Weights of a small transformer language model.
Size: 15 layers, 6 heads of 64, MLP 1536 tanh GELU, vocabulary 6759, 29.6M parameters.
Architecture: LayerNorm before each block, learned positions, tied embeddings.
Training: a variant of SOAP for these matrices, 453M tokens, 3459 steps.
Each number is 128 + 32 x the weight over the matrix's rms, rounded and kept within 0 to 255. Layers, rows and columns count from 0. Numbers have three digits each.

# layer 5 MLP down (transposed), 1536x384, rms 0.1, rows 1357-1429, columns 192-287
138100168095133128134151120159130189119118122143108120133091159117135150125115142168142119139195132158145092105143095166118155116144128110113162115104117103175106132116129144120075121120106068100129122144136112164085148126121148097099110128127164102133162109205146107113146172142192158134
065163110108152154140158083119149156126180160142108150142150127152153106170102106099120157132082159129155071129152141175175108110100113121146169088130188094120158187121164141118157143116121139156154158126178126078107133170056108189115160125140101117161132123210090130092155056100164108132
092182104182169157129066105136177160084058143140124122133092153151075154075147094111129158198140107112166116102206128107117154171112126102163096153073103095131185162130095172139172130184144145082188157129127096127088166161122079114158106074188151164155092131167135187152140152143165122085
158100137115105119163079134110163158145149151120151103115134164128138123106134109092112104154054184221120120144115157092193149133148158108109122104116109135105099105134105160146097194165162149122154076174160117169175124109168117173160108160101120116101136137054111149151064092114107145179
133131153167169089160196109142090097099151148098153083147145132107153131139172190146078127125094183164152082157158109147150142152148084084105172143163155132097105157147120121113096098079181148092086075100140092163112092072143114155128151125090150065172106138170136128121122114115110127116
070125139113169144149169117132108158125135102108095086119094126121162150068163137104111106130128112126114178131128129162109099169135077101161112113127074138130162081174121155142142135158130142119126126114149116092096098094206141140164124142127089103142109087116104122186075120147135118057
097176131111063177089130088097157162129083108149110132116106125131103061082117199150145110147134092104077138143149124169131106154154153171133102142086185139106089087115129138102095122181107067086175052124103062121159108107098206134067104133168188185107128079156128121143154131131140143074
157146128111106120119085091112141123101136113163103115141115098079132149135129147160104168180131090123119142091156145066122133092133148153138172134130129110153065093101106075157136070129120113106067095133148142166158074178156115091151066203085130125143094119131184149112129145146126132190
148101157155127115095121096170173089186123090160083079141118145053149176197154069164091110138187146179139145116182200149141090143100050173165152093091102061160124135164168146170143144113162071018188104245146133163104130096106057134077197124185029102192111078188070061101138148158116098184
119137135189092146122185121077081166126143137123080036142138118094088157164178145111128110152093188152116097160108108135117127057202094132140166173166135071111128157138157125116101148180089144103074113066210077126132126124115154108177096058089156116124114153168088194126155129173151154099
087090128102101143127144115101145209105145055111071121165104099119152123136145137155099122118134211178163134166141137099062113169154113156116112191157131184107137113089055080114204100075153134133125131125167117165126141128113151093122112137133138122126131192118144133186119176169162103110
136137132125142130158164105135179149164108129115135122106155140111151113173121143142126106145111146139096115118102100124140142140107120132140146118105117140115106139145110111126114109103131115135120166124102129163160166101125109126144156144135131166162114137172117121152117118128122169145
136158121149168174140134140060134167174120149126117091102151156175216114078116117088109160163170048174134128124141140130164146107176081141111109132143132173203140141146137110119135151129110109100103110110167173114166068150117108148119137095132143118070104159128096124105111109129142169152
166089126037133071162170161160109105170102114163134115193114143151128090133108141099153080150152173147128107173112075140109109144166104117114094171089110155127117126084158092109120141079145124159108097107148115175147171089149143116134113157119117130081139121095074179114105113131082203154
148147100052151165159082144116067141124179176154121105092116170111190117092120161103159140139058155136139091163143093115100124114164146171112139131134109162156104142147176135144103127120112140210178066117108153152082128114141134095110057090102059169107131065112219122147150101119172121123
169157124138112129145131099130129109154116155118123143132101134088184142131109118144043074106142143094140058155101127128126129143093133129114143132115154127159095125071061097118109110104130176118121127137150126123149140162127180161090160104126116139138159128087153218125095153110118124058
162122012155171063114173082130143159123151058070153127149088139141170069202146120124181110160137140135156158116132130166129154086114132139152095121086169136141060140143144141106050097085125138131141085193099117090137088146124122158119090105086109105185115086083095231153049141127104127184
208106098165122091081153126097127073181136040136151123112046148157103070184098136076181121099073139152113177071102004150129116025198096090094147157101145084086146105153099174133129193072172068119136108094104121136063161072068181103148158151158105054123175175067095088081094115095093140142
101199159160191144111108132102124135158204193174106084151146123101121101142149155098172188104086095127103093169086071096150136111117121163159116129137089098158167140097165166188135160146075145194099107139085124131158114152125146127143149108165074128118085089146143109122068125122151119089
126144155106111092127136139150197168174149170113142126148110168125092154159127136130102105111194126187096148173086097114157140153094138103149136096109152174174114089144113156083111119135068154187160149098163137152157177129138125109166149176182160136188104141107146146143100157120138147128
118163119105149113124149124107119116188159102184124150152156112121149082148144079081102136142087044083135079171139136104104120102172135197065102212123092146080136128131146065133081135060070141079158182105085139062112105065150176144060083146197102141021152154145114135211153217159126151211
161124097118123099144113156083179140160110161121117150096128152117140133194148151097134106167130159117119146194137063072146153149135133130152173147137193125162114134136113126143120165174121152144123116162095109078140100215158121107120107108102059115113136137114126103144156170136094162109
122076145149076095114120127145031083144145177076161086110173059116073097148081152121152140126097135158135140130090105091101074137067153115114149170167136157108208104093184222137086094116162079193064131088101077097100117110176087085102088138137069076192084079150108089185230050080104123101
173166090180079112080132083132063150119093143167183166138106129094127087095111084164155130183143133138138064138161119131144158126173087094147184124130122120144115085131100077146144102113135144160089204166081122154118129132099131134143124125127104050185129179068217062121112134128144137129
073103054133112121142110128104106163126170167157078147151115108089099088163154104136114089138077127156137137128124107171158135090136142125106162202166159091173157131136167169189077157118155191121088168090132198140122138157198068160142073140152097106136139133213112092127150205184191102180
136121141090151163153119141067143095173146165165155117167115147186124170132116099129127157147187113081109187162134133121205137076121074088056059054133120130122240119142128159154143066107082155104174019126090132042159101072145141107176166106148167207121152102051111095086149138062085120086
104136141134101117142125141077141159118112152131160137120155151122117116108109087097158102124126135124143102151141132158100071168150173183123094057170108113082173155123131102136139130132132091130082107135138120097112101121155159098141182154073139114111080150167156107114149164137104162121
102108153143099043075098099130135193077090086119138163114129149090074176121101072168137144117143105133046143105150132119099215203100146136150194124123137119088172084164157155156109118115051033096126132162117136099139118113078134098114098058127002136194149098087105179134175162097084194205
099120113116144080145137104132128114134125154108139124093138185131107137144105125126157138115107112149156115080118139126130147109135135142124089148173113156104125138092125131121113098130152113164120112123153110148113152124133132102170118148112112104133123123126119116135124159106119131103
129123138164183096115052176109169148112135119116148175117127165139147126137170118152097112196146144064126093117120090162130127163084110114142120097152136100148119183049138168103126177140118107130128138078140123140078133176115152084158098119151077083164087060147158170144148140139140170170
090111201147134083129000056144124130084058141168138109137086122084073132078143144172127152183092208168119079068097145147130151105111162140068159106108147105109105154090143130117138080133133132118117093124110120151144158113107197155123143192141160140171128221066153124147100045134029140140
100125200107130150122104157152118141101120156099165101126132134122102166135069138159101148185145127134122115146145143082149177149128150141138113177151096121131133120112146152094133142125109093153122133160104143081130026159193165087106069149130093122097112173139155213141152174107109132155
130153131162200171108110108110139148160078127122156198170152084100123093137169155168174106130155146130152180124105126111132146070103101132076097145105133141108138108123123093118122104115113127194083064146178107131168126133112118216135121122118153164126131180150077122133163101113120167117
121153122100146139140139132124146092149136117074096124086184159145149128144130147134125161152118136098111102142171109105134083122138134089136105190111123094135119141135098112157179116140117146143123142114125154136164104121115114141132137127111142147120139157145098117126123155128132125130
102216064093100124113110122153165111062067120155131172131063102114103112084111135146100175167159046065163149119143118138138198169152120107105170093100120142106086135146207161167111092175106150180182093134165119163143132137146116107139126096043136154159148158100165166077165130116150114104
109104130121118093143162125114063167143159142109111094146124161110159126134128083078131122119152094157119114118083103141091155127135143147157126143152054125132120218126154123130152135146158080114089128123151188134141117122193131106200095130095089168137147125137090159119119135159135149114
138150107096134123064140146170134164136130117160203139098094108093144100119076115187144066154079173088090105140119058137121162166134143105079149084064155139140129080132170176169085090143118141162100163144194143148138104143103107071128117092143123147253076145208080139172121122171103146125
117155050152161098094106119148128104140081129173092084186104108198157172108145080068109157190114112151066112072183136074058135150150117094102100113165114032174194165092159206167193169121089121162097123162103127109078132092109096121150042117093179129157219119108114077103130134137162170110
163123179111145144162190109110167201058178146140132157113147138113161110126120140135096154142146115063092149129160131148112142163131092153135134128144112116178142111191130140167133117116173112107163103124151152096129141112072167148091176108135105088104166124160131107139097099134129130153
083071139157105135165130077157145136177115110167157144059074110093152177166163164168057102136110176099112147100190179046157145160110172118144152069123079089105080123112136086240146121144156202054090163118088194140133112142161100126182237122140055171057213127107113140136122152118106174085
166141142150045096165126067133139075068077188092073156083112124076137216087079109137122119105131162128101193115059175160161133001107196229196134135096122197033068108231032194080157157150129061173066205162080165071159100092080126088204127107181132120059143150120028158165152171075200107114
173123141136108209112145027127132098160104062160152135102054103115072032166121133158102167117161100153161167169079122157095100165160153130127154164208133106111161137140130154156116101125138141226136164119163093080153114164100057137037149178101106088151101077184121144090160125129067110103
145119117109082121075124100125093134107105124154135146130138148097121143112133110141127136150102156113122114168170103154111132068095084128165148144153135139130133171117140116146119133086118157105096153148155144132174124143130173140133142116120103152124173111128092112144141139080133108174
118079239130069093059131151143116089082051187184160139157112114089091161045158185118144104096119157056065173200223158135086097165077173160103127142150178157117155152157070167079115185160186094137034120118142144160091161102127181060224119200168112117133192123225115070109098102063058107098
130124128133170142165117137141087145094174125133152135114155102166075149161146181119113122142103129141123075117154198154096131145099149178130103121120119133102124144113130068168100153122174070142148098129128118146156132124107166117118109141146153130089154099170174146160169129135170150097
157142120066156124145084179140067186116093181097148017068152088039110171118072100053152125067139179081151141196150092042148103091134228076147123121147089180067089135138037156106121110051111124177156091121185165183190103163206142096130151164113075162188190089108078134157123109162106110049
144089153111141141103151103149167146086132123126139055156110137146123141112073105124149082152144148142127170152137168151123150136110101088105100181157144136089109146184149124165111106082079109100174126117131097167140123101121139082097080159163155149175133152125134117136113139175171163138
092095114155145173114132126157130119163161131164124120111054095097128102074087110145115088098133134176164147127170131136079125100074144109097153133162160166169158155122133127113076123098135064087124093159154131177108084092106097083094109140112125151129087102137154131115141163135162112164
159101137121133132151123131109164130115081127111141114125133152146132079147121143165134101124128142130119100131127118093132125099160128144121119172106114125163118151128130162172126116125144140132099105130155109132132144135097106089104157101111116126147078106151131135132095105116142143133
160048127164125121178186189103197074127071117168122078169148086140174071168117178108186209148125018128131149126105172052109076126139094123102149138140072149126097100130111137139171064103208162118181171208076113107116102084058164102165142086168078177131107098124169151196107106114125133091
110135080177185130136144109167109113126139119127062127188097148126119122169187137131218137047144152130096147097144061120124192111168157186094151198120195160126081124168121120126085146128135111183107144132140169127084089136150108138084158059125117131123223153127122135146170068112076153102
082173134083184101151116113112139169112132156112127071118140096180114114122186169145209144123084128157178111123089092145178072146137199150196160137198089108157108126067152124106140104144168139149089056137114082083109154090058116145082137046134122113158107171169110148116136080138170127159
087109140171150129148171161156112129152160116111081150120136123146120136086135116130140105121116148113121120097107081119165161117110158124128092159163127121090147130083103142117129162114111145122134144119082136124157142133154083132185103156135097169168179156166151106075139082098122137108
115112119090119166169130080132091129126057169090116108113145147129169181089148153073180155105160155115092124124125122111142129149115150068143149046109121144155128117122155122173093095136130078112108140122093176093155097133155116120173132167101109160147099111138142143133164093139131107137
152137101124134173102112123155127191134139143115143128090111192158139116168159098093127194146117118064159167147134166123152120096110109136169102173122142146116108189123171144162084074128179102130147138159147139145134113124150142131131132097142094083111102108134098190080077105130188142152
142167127146106063071159149163109134111105168097165166056140141121056106126158064088178210155145166110135155105131191047207130171156117154171188148140161118159191173104134123068144151163098167122159120123073089124191093179169109141116161163155172203102087150114102146122080123131126175171
062201133121092156121174141124088114129151094125115192125126093107138111138091166085151189126097197241083104141108090108103125136086131118112107226152175168117074073112193110123151167115123108120084155177155152166113160133185103175076140097075109110206182161138172130108169085158114131151
117121129150167101122117126151166130164090141093129104119121177116132129113149135118102173128157157116100120098162142108143124110163123145141122121143096118147124149114146092115129134155131182125126141122144123094156095077139143092169147117099121082108123152121118132092128132092093081148
160155074160132106086182152131186153111178135108151118106070092130188108180150102134129194120136143102127129144112143135176120104143150187129135112154046101127113090097124125114135146185129063127055176098100103121175104086110079083152136150106091067089101129150106117091153073108135102074
120137193117123139117144099126134127075185112110126127177203144173130170154128198109131053185211134157118103132088148136121100094069174148170098098093173126124106100131117154114163107144153161132128179165153119180129120079189114071126091108131151176091185164145157140164155145067120138113
167148127150132149154159134187115168151109140153152178168110175136115105142129122146180163114157125143118154126149119110094115158170132091103139149157113139122141094067097130130101116114188122082116151138145120125149091101135157150122115128096165110170111121115075156161130154118120137110
144195156139117171063114118167189149103054122147161188079084196136126123123118132136107132149070132128147099117058116145135135146143080131116154099116077128079164094107171183138151154077117152179072196102082082144155144129160107147088138168163158129114163143040084138156122157112093092185
142082135112098048139140127106118133103143082074091081156126143099078025135144130111138125156122160141137151129085130173160110121143114110146166147157139118150141091100115180154148121095096112106112123118101081169125200186087095134161090142075094089168072122071106203072160076140050126142
128100111128154102236109128168126090074142133082078131181128118111140087120143117109079142103146076123106104082120062135202141128140173169188150161146153154152092138128193137151102137207155108122087132125149124127068141093125144178077135146164168118127175095143113118166124084131152131135
141109138138088153190114114114155133120137173131165105164098150156090080062119100093151111169078110154092107059131113161198101126060142083116072153056171107166131119161099112159107133134162132099166123154127152156134116102108104148086180128132100124144097144123154160172129159148095163158
140160140145138115156175171110093143101153159115143157109125084109128151101114085098139135110124255127156090134094109088105125166180143146118085161171076151157205107101079071187130066132132143140214131117147093180129096140165086131193200134099151109146143150102134077103119128153147168140
144175117101128103116157138132108139146108167137134140133118159109130114153089143104131136120114130165138098123126086126120154123071094121118155132151085157140085137137131140157158092129140131152104085161154141135140102125100130153189131184114141141193129183105133103092138167072072117105
107147134146090164169123062073109162150093169088106113091147071056133105106162076133140120106143167133066162108145069041072063101101174152091133115096109148153191108110113097155125117177125081069104129162158111185164124129186126130095140169175127087116128131136159141156114155093107161103
175157116130131092126199205105105127143100150126088149089131146163127145171125189103137142168126117057092105142123128151144064158105136127132096206121119176109141169128124155150154161136149135116190062117121112163140107173135114135134135124105080134129082188161124098149098095131144106078
101137182141101095133137125155052096137165180102083157116120176159135138134125171195160125130129125152143138141118180106141174115141136144146112154146149121090142119125106160111156147103111086133105139102138120128140111104127121169133105145152102128136130130165112197126119124095154115101
141145145135103091125205176140112101123085065163164089119100157201105135153112143128149075136116137103134203165153140167140121170072164135145102157118123103133132159077131139123109158144115106124105105147131122132185130170161157125114151145140171117083089074164073133116110108112115128104
110171131101103139159141133155147106153132114134138126131175104192204122127108115133117102085194068119150173194122057142144113131103127123131120124082114106148173103102119127127085118126097132190143117172201118087127086097105103130132146125173139154180113193151140119074095129182173140167
109193133117094081080146128124099126113089180173114104125154106128147132098143078164158147174051115191087151149138134142144188140130107136077121095134183127122128133119096085102141209144116144111122152121135132140122131136160061118149124166092114073132176126142168121121134136156139140029
# layer 5 MLP up, 1536x384, rms 0.119, rows 1358-1429, columns 192-287
101160113147138191148162196167089134086152157138073192161128153120134154091136144159120102131114098191130108061075094187157159135102091115095132127147096105135148140095128067130130107141171148145159094103172124168070141207084141156100109127128125104160179063159103185157076118193152085149
124123088214098135149069132126153168171104094178115134129156130069100178083081103132145132151095121150100075113109189132103050172103140141140133175114102105145120102152093191159076186103093157076220106118105144123057148170089065188138115122085141123079091119156135146056147110160085075127
110086161148134115101089155146135109116129113156186072139078186131127114104121110139176094137061160238122180090140146080183049150120095144121157136128112137142141144175117138154121157150089164129150129133125044131156166125097155127150068126082116155189122141086145109110075121147093154196
190119153154123108136079113132136184107152111179142081181114171127102152219188063151132065116141103104058132073078112131188119126132144092136090148127192112184113147179143105164092176137111086158136121143133141085104131192117121091084129136085177070144100109137070101100150187207142144121
124092101160136098102102151079107122102128084176188080181096149106091084178184084123133108147175164106115149143200180124124126083155186132134117113116065104130168157095205149124142154156219077113126112116101124104084065066114121079071143115138113167098102129102143131084157124147083162151
102171082118095053120102111110186137092126144085101048132110107198057094116082075162136136154121144156106120105115124129168139078141090124162126067167094180110069120176076141115090134148132177101086094155143120110077095179159136191169138179129120160134148147120153136160194103117123088149
093156117064090144147101174089152162053069171100112132145133166085147173135128107101117145158145117161146149189090062121133177134134161087112118076150159129134135074191114128096128135126184101140151133152133120086188182120100094111134125162133129188142128105100185179101197090125101131146
130150116146139118051094142141153136112108129128119094164112062139193104122103161100078060161164108139106166123146103093068114112107120135116095117119097160067121110070164158185086151114147121157179181168138097118138151164144118049151180116169176131171159126116055132147133143148045125122
113114140162103161158103162041083112108152176092085139068129141060103158190117129082124144151202127093136124058105139123082101105182156125118080146112115090038177174145148083129130151100196067114187127091152168137121179142052159165084109142181113130083212120145114169150179129138188174126
118111141166129078107099096149099156128132159123120099176145159127159115132155142129132161080109141163120135116143085122109151136145117107128137142114076119119143147083149091125140112120146119102093131117157131158158153124112130132131145096161134163098094147130198121137174140129083149127
119135131106098082156169150111122148120084124128121104119157138118151141163101157107111125136103165140142100150092101165109158176117118098123163159144151088114190133114083108175150143078155141112114140107120127119147173130154087116095090119104142153140087170142172144127103121105115139137
110128149117178105164107101040124153167106192093114211083133107127083095143166146138171142125164098092131148154170028089106116116186141155105151166094158183180109083151141114128161173127108128155131107247086143180118087157121099172106189136163108135122161145138130139114191141161130148163
106158092156072128143123156145151116137158087190195098122119090230081120105128130158096105120102190073105146137148152151141115135105147171137105172136175105118161088099099143105123135163078156092191145114121131068134124095117089102104165126181101155149117096122125120116121165116122087151
159116147095101185095127141108178095105142158180111131160156090131092166123106099123142080091141128112132181112152087135097129087125098120169091064185131134119098159162106142143117124116101112153192135101154151141078139090129088197150114166117081136154208114147116127176049115043133167140
139135128166132181162139101166080145143178165104145152086163104127085092151139094182115140128119125045092117111169127140128125122209082137177052146141121153099140149106162128116118122158123094145140125113119134156033183149068099145094105169143083074155128091133124127089141131110117156199
141165082171131103148139153109113139079143174181179111137196150227126182105166139129084141149135124122049106092096190152060130106129191060080110101153147121107080164124125182139154157137116146102180103085125104125110157136142097088113126128103148081159078122102162153170105114119162078093
167160067104113126143153116200164042124073169083143084117081149172110131135059131221039011092125178101127116103159134145135147184111123133126107182097124172059128158143097115139104188138140163133180115134054175194120112136090055152072100128181144090144142155168179063081139149067126175167
167168111159099139138166129140142082079104166139163163169106153142157134077150102099121152068079149102124112154138105176109158126128147132149102075120128121114151159148158202131114158152148126086117177133155113193097120139161091171157146138161108108136116114104122085148111154110128120123
129083131086084046111149070092078187129120170118073087150086118129146135117100137158141067192099127105077122153143074143123164096114175137119139117087142123159115185107125147119088105127047104073153111116171129063119113187083131151146143090108141176171200133171088146068157133121173148161
092151167182151095145185156088181120121083163148133137049161185088168058219166133177116093108038122115097108113137148121190117137165124126108157197181151147075153135099126140150101103160126164061202173171170116117165134147134091130097101133148140043111167116147157063161107197131170167146
223108066092088151125146112189135122097074111139097154163129108165194136135089139114096099146153091150090115122101116154113147074129081111141205152084145096136117126133091141108119094156092132122159109158115124165198127212111128180110156086128153150108121058162107151187150121168134097143
153103085208166134143127176121145157185122141079094080112136137112132110130138092147123084050127127116160117115076125147043156166096152065072091177142030147138137153066135150104085154206118152129122172136171108137130113115155118069138196075141127112098139124146148168167181124143096142062
091096082091077169101155123146158094118158072098166103140121082096092142157164194107117135157173133154100093095114060076113155114155146144163112091132095105221140151105093135098162150189110175090184090105136142139140113128191122131114147078102130150095123161157119137147103070165187082124
147141142147051102123100105124096066108091098071110161101126124120109136142149154161113066109110141065111153075127129115075139115151124143162084110103184143112115095150225099197103118137119138120162171186203073159081151160125172073125100089135103094100149131167078129121126125128133115101
166057140147142246103087104126191139126152132118100116116129122103139134133080138162063143083140115156171120152133124099113127111101114181138075087049125139096135161119142133100239122131166080150195085089089141093117098124144085120134219116096191129089082140115141117084120089122110074128
108116119049095096117128189106136135135087151088121103106123148119163122180190141160114120115173134104158117141107104164112172126102104204115147086095112119105182162134164127173171079145134154180105092150111098136157128083151147103113108139127192159160115159171154119132128139160138129118
127130090143191056102122159125132092106065133175153194179162089155134126203095121113124169113135122084087073116172152142122166223120083128146140111131171107054142095103120167087199134079125055120083111140059196133133148122103129142108161155130118117171150073103124112082152114092111172116
139150132084135156073135135125114141116144159154122123115101086123100158108101154093064102122145147063112090109082139122148108160092111138111158129147176126120150122132139145151130085149147112097116144164079159104160118122142083145125118095140143092106110129132116152103120154136108153088
117094134105124128095097133165118132128193055208140178113125091141082119160102155122150122130153096053105092126210127114153132167108158099103211098106130182141146120171043168163105176135112111096154137102121103136081058119101029114090142038093133150144140171135141121182140172159173113145
166129082164161094110136119111132106165094132135153166079152159160098112140111114122159082110150143105194126119093152147086149145121169114140134117145094052109133093087112173079129153088255154113159130104217126147078221106144125155152178051125177104156155105139115085149178164143113132158
098128176154193158103140147089108114125191162105112142140166092138159113140110130123144100150107156125165140104117093141162125118169076109123132143138114118129184104102080140084144132121190090166137151112154187092156070110165133124078085098136129182103128165157123165102196145145136131201
163132121172147117089070139141128158143147154110117114174088116135118104150127102176113146103102148171150062153149157127169155109044087091141145142095090088102193164118139170098113133180152143162126061117138142081189104077108089093154087122111147162126089109085133083144116188152158123145
112127154134153158081148160134111127118116116110166137112120151131150148144115152076131128155120129103111090140148119128141090140115160154101186140111120088130136142120077141139175135116113118091071144078122154164180117123140107128104141123081113149126145121153116130116123142185117115119
108111137118090166088117144152170127133098135166124107105093081116134089152136097167128079109152116103087102123108145158093182135180154092157102088141135119157099104131155131134226163150094116153182147128120117182096064086077105107144185103109095131064178094108100163122113108125183112121
145104163122153080117147124132157080142120102123162086115124136140101145118137139134140089092139159095069120095151187145100132114157124112116105105127132149134151126110106098097140144116118137097103148131119148117134140056093086089106128089146110147116081089080092109091134124101127137097
114091107168180116122093111096154155092134189072126169140098171153097122203091107111182062132118170158150216089118151132161127117182113127135119162081131112121136110156117107093081137129122176144169105115123129124104188161104071134148085093215185082090095152121081126173123134153087117093
106120100181150168130138153150126151146163134149121121137108038118140170118109135072127131102131154130114163155117124147118133146107141121114123057113065090188188098126127183112165160129121197075171076138124147128098137152103054151105132060104157139122149109091138075133105140125128158177
100155138182105134064131125136149142084223076083089129107133104118110140128096116134157094099182106137149162147148095142177143100177164130064076125104110110153120172164179135125144156135170067135158133136121088150145131115069094096106153131116127099156140146109185085217117140180133161161
165171197164045179081141056097140130179103176174103179075190119136153092130082177108095097138099140180162120089111148089093102098093115115143141109129147154099134126172158126166130167096195141178209162153176177123084121126069187157126166156142120056146106089110132070105173127142107096138
128107071157119134150173155183112107102143131095157180056190107222132168156136152105115106173089189126207141170066109095130145180153114080112145106147154117102117084169101126150087087198103153122120166199121071086184092109061169082128207190115091071063107078090095071100087149071181071072
144158179087103109138125049095036125113125174161115114074107108130163101116150111148133136116142144181119123096093115140090130167127179149171132160114116129084184149174158137101109123167161179127143184098180154139125135190153127106093112111094172104189102113118043082155143096115178143126
108096139146079115121115110131130105144086163118153143114137083135144149134125151104103154084145067137130125196150143173119091164114128150152093148088142138099137151089168113102144150098074111148132153117189136125084110088075165101110114090111140196120093120183164181098144105153066070148
104124084159161092156144096134097104095089151127086149138119165082193077136156182108076129136155095074147090181160133131076137154113119165094082151149155126067185157140041150125157159109115106173130093172183176049084124091091172102134108104146119138147156185143151112104086126129112151073
145180104124116118121140113125151170101131160127162093076111144124067166046191133090130118069139129114120027146143088160087085079131151083121071109112144116147158133154149116102143108180135095106088110131157101139118191140139126142174156146111154145118098143081128143135140170161106115110
158169195168150095142114114115131180084082108066162126073089139145143132150094143051112109091128129127115126226159111040122160076131152130131102153176131179124131157170088089070091180113131106141117088101110161111143061148133149078094194114138125101142095102171132113088179140127082103104
142149095118168142117123100135114123116155139142174127146108131167085138136099098130147061137102122114094089125158200111150126146052112137154145166141102130115081156124089109140123087146105109110189141134101108175135141114118156103111098100130123095116187124163112119139134154179158173145
096095156132087110120230160158148111142124074153124141162119174129130144084109079138081105083154113160120096123133057086123182072131159123123142189122167098118115110188110149149129118113125106096115172116146103160071112079097055194102129173140150079131151096155113127117077115136144158116
161136095111128129129157105153175145119086147143096124131121142113109156146109147154125152156157134114113115117145092105124138113118144142124106183121104129106154121120138108162158111095120103107166129167121121196146124135115148160126133107046128109124122130123090123129144089102145130093
097134131166175128141117167116131089147133174102092103194218177139097125092137201163123109087102106124147104162189165145143103154156105133130062154137131109140135092131098094118171155125200158114142131142143128089138149139105100087109109095085129132139121176062116099168065066127162088057
133131121107126043159171141145174133151121130084128121096119090144173088137181148115116072114159076105095160197061107109176154131140124115113124114120127153095150129109111132141123146095100090135188174116113121133186120155094106132146126131165133055123136161128146131064186120159088132130
111102111103110121097085150181130089130125157092083160171104154123133127103152148177114140056109144169136079098158110141109144141080159115184100101132085092127118137122123132160113162144108140061161181080116152102136116132122171113113106148145117096144130174159128149137140098126139132158
144061209086106182154148121081169111152099145131189079138115173092118155129124106076127101092104101104146122133152158133152092171130108138122130130117113196158132122134072121097142106106064091117165152124098135155100131114086121147119090170133078185139149197155131124141120108084068167202
130112132140142108094134145132121157132172175157041078121076108064115099146110110148118103121099111093141092133124148110118146141151147100091137115163088113126113188078120141111123175155098131107061095095171170166123103085091130097121127144126145117114137159106120166129095146098129098134
082145116132144121145149105117080131152115120129126117116162125109128132157147092112120102079109138158090125121174118142140033133125118121125137124120119116126133121155128084196101176132083097138135120137142161151038153119124117138148123092091178134122148118154145149151176148112109142117
152143125106114166017106097113174076115148135087198132132097094127135156134160110114097229127106159121132106136096107107133092097130191115074056114180108060132156141127113069166030184149152132136142105107134117113110198121079180142112136144140127094213145078129106119178124137096144130137
084106097132151164080120165173172148071096152178127157088047167142109070109125076139129123148147154075172106104129128125170105180155150136105098146135126180121141084145121131122103192096108171168124084100108120175154170087156088177123100083110117176164163169158134132093123134046125086171
120105097144155112125150133124160109129126131120114142101113111119135125148182154095084176118106139138096106149158100128162111145117117087137114153136089113148140118136134105130134138107171069118139176124119116171123124144133127136157086116112098141128103144136116101140127135129106075170
115163095102071133125121150099065150109138151158121178140144187112141122098158107089114152130063144134185131108115105172111101102116126082119089132124112139071151138147123138159105103155103083120164132132114120155184158149159167181091146102095174099153180104081116137123126141132105092142
116131091136086181089139051107126153072144146142137093137200087124117141120122074165122069103205059108093109100163165087117104161082166078129192023140083218064127070148116088152192169131131175127154100131162105123054140080061079160116125136101134162159124118156133171158167088118090174156
082140124162143114176116111138119145172194115144175132163220146138124161147175078108165148144197098112161129102079188107134068095148142142133164077148067140134144135096158149141131090131114138143096103131151079079140117097122096144143149148150202137154089089154099078095153132136139151127
176178161093083176093122174101149115154117128163238171107133109132138133019053149089108080144093078125103114144129110208126108205146123089118125102186148114131139186105124150146115193128134096077063095159175147123137158170150091115135158141118140136203173096126110128134123164159107155128
104169194162157146095106156121148128123118129137160098108081102115133078151112129203093078050138147147141143115126100162211146144108092136095147161103125167161131162106096121080128074088101152200150154094092137089085161174124100207184089195141091133155136113150156111082166124124141169174
094144137134125086120173180087163118142111155149154123081153111135093157125147143078087080167118114109115095028133138112159088162103156174136177113150207058255072189074151177132105163186136051167133131073107190137126118122086101162153202091168149071080181112112100164190147095124132156126
195069119131081142191153154223108092084021106108156096119140137162131144141134121119140153158120138076123077147109187112172049109142129169067117109150188086130142136136077108120109139123113142155157160175105089063090103157126099182096197109177063050100158132151133125119086105089149070132
092094139140126146133114059144073117177156072149123134164199129134121151167120112097122107131136144059143098119111175084212077166087169170091100162135106146100157136153065135173107092084202154168130136153095141109121128124051115160162082111113184099174108111153137141107140148157095167159
128219119107125078140119099082086138107172152138097100100155164101085157173144137139146159111099152126157084137090158141119148163153110095150140157123148140174150144151145118152157111132139110140158107122108121140091157123067132168143111171107180121093127159089124062119085116096095186118
142156161117086130187169094126160102098145155113155076122107132109090103124122096122119149114145142177154141089105104140167126079104183157169172078105150120104217088106116189117187098164136119128111136180140061126129119086149110130085080111160080147137155091121149148068138090145155135098
138121141153121172137109161130151132172092104117119125084103167195137138176139202151176167205184151090074135148126124158144113149095076116176120174125141103062119143101098158094188156157099105073125092085116168099146157157093088159121166111113206162117099094117089116148148078151142078086
079188155151141086118137128165156114150136105114091132099146146138101145087122107133133077124081109169144132102145107135177137153174134127157105135156122105134102119130132151101115139152132159136130130044144179152129113120147096121112112111139100078122172103183084182128114128128098125185
132137106082069096119128099081175102153095131095083075133195075098205134124099142163081099159137091162193035104115106182141083123152141116130132079142106117142152110138141094091207149129125169169133116139149134118144108151068155133154117173127105114077106078099138136111087140083142113182
092091192103131124136114086138101115122129097181154074158086119184130111122134074105157071140115107118062160117148148171105131124082055150140088101164113184096161119161098111101123131098091172147146116150107144105164132142114104109139125131115155121153210079111106101152115098128158137152
081080125110152138090118100112184102150106123091113120146195132175160116139103063168134058128133106140123142182124139131095095090158163142153179143176100109082151099090143126108165139079119157115125154082122107098099122143129136092110114120121172103097142165154084139146133150142146102104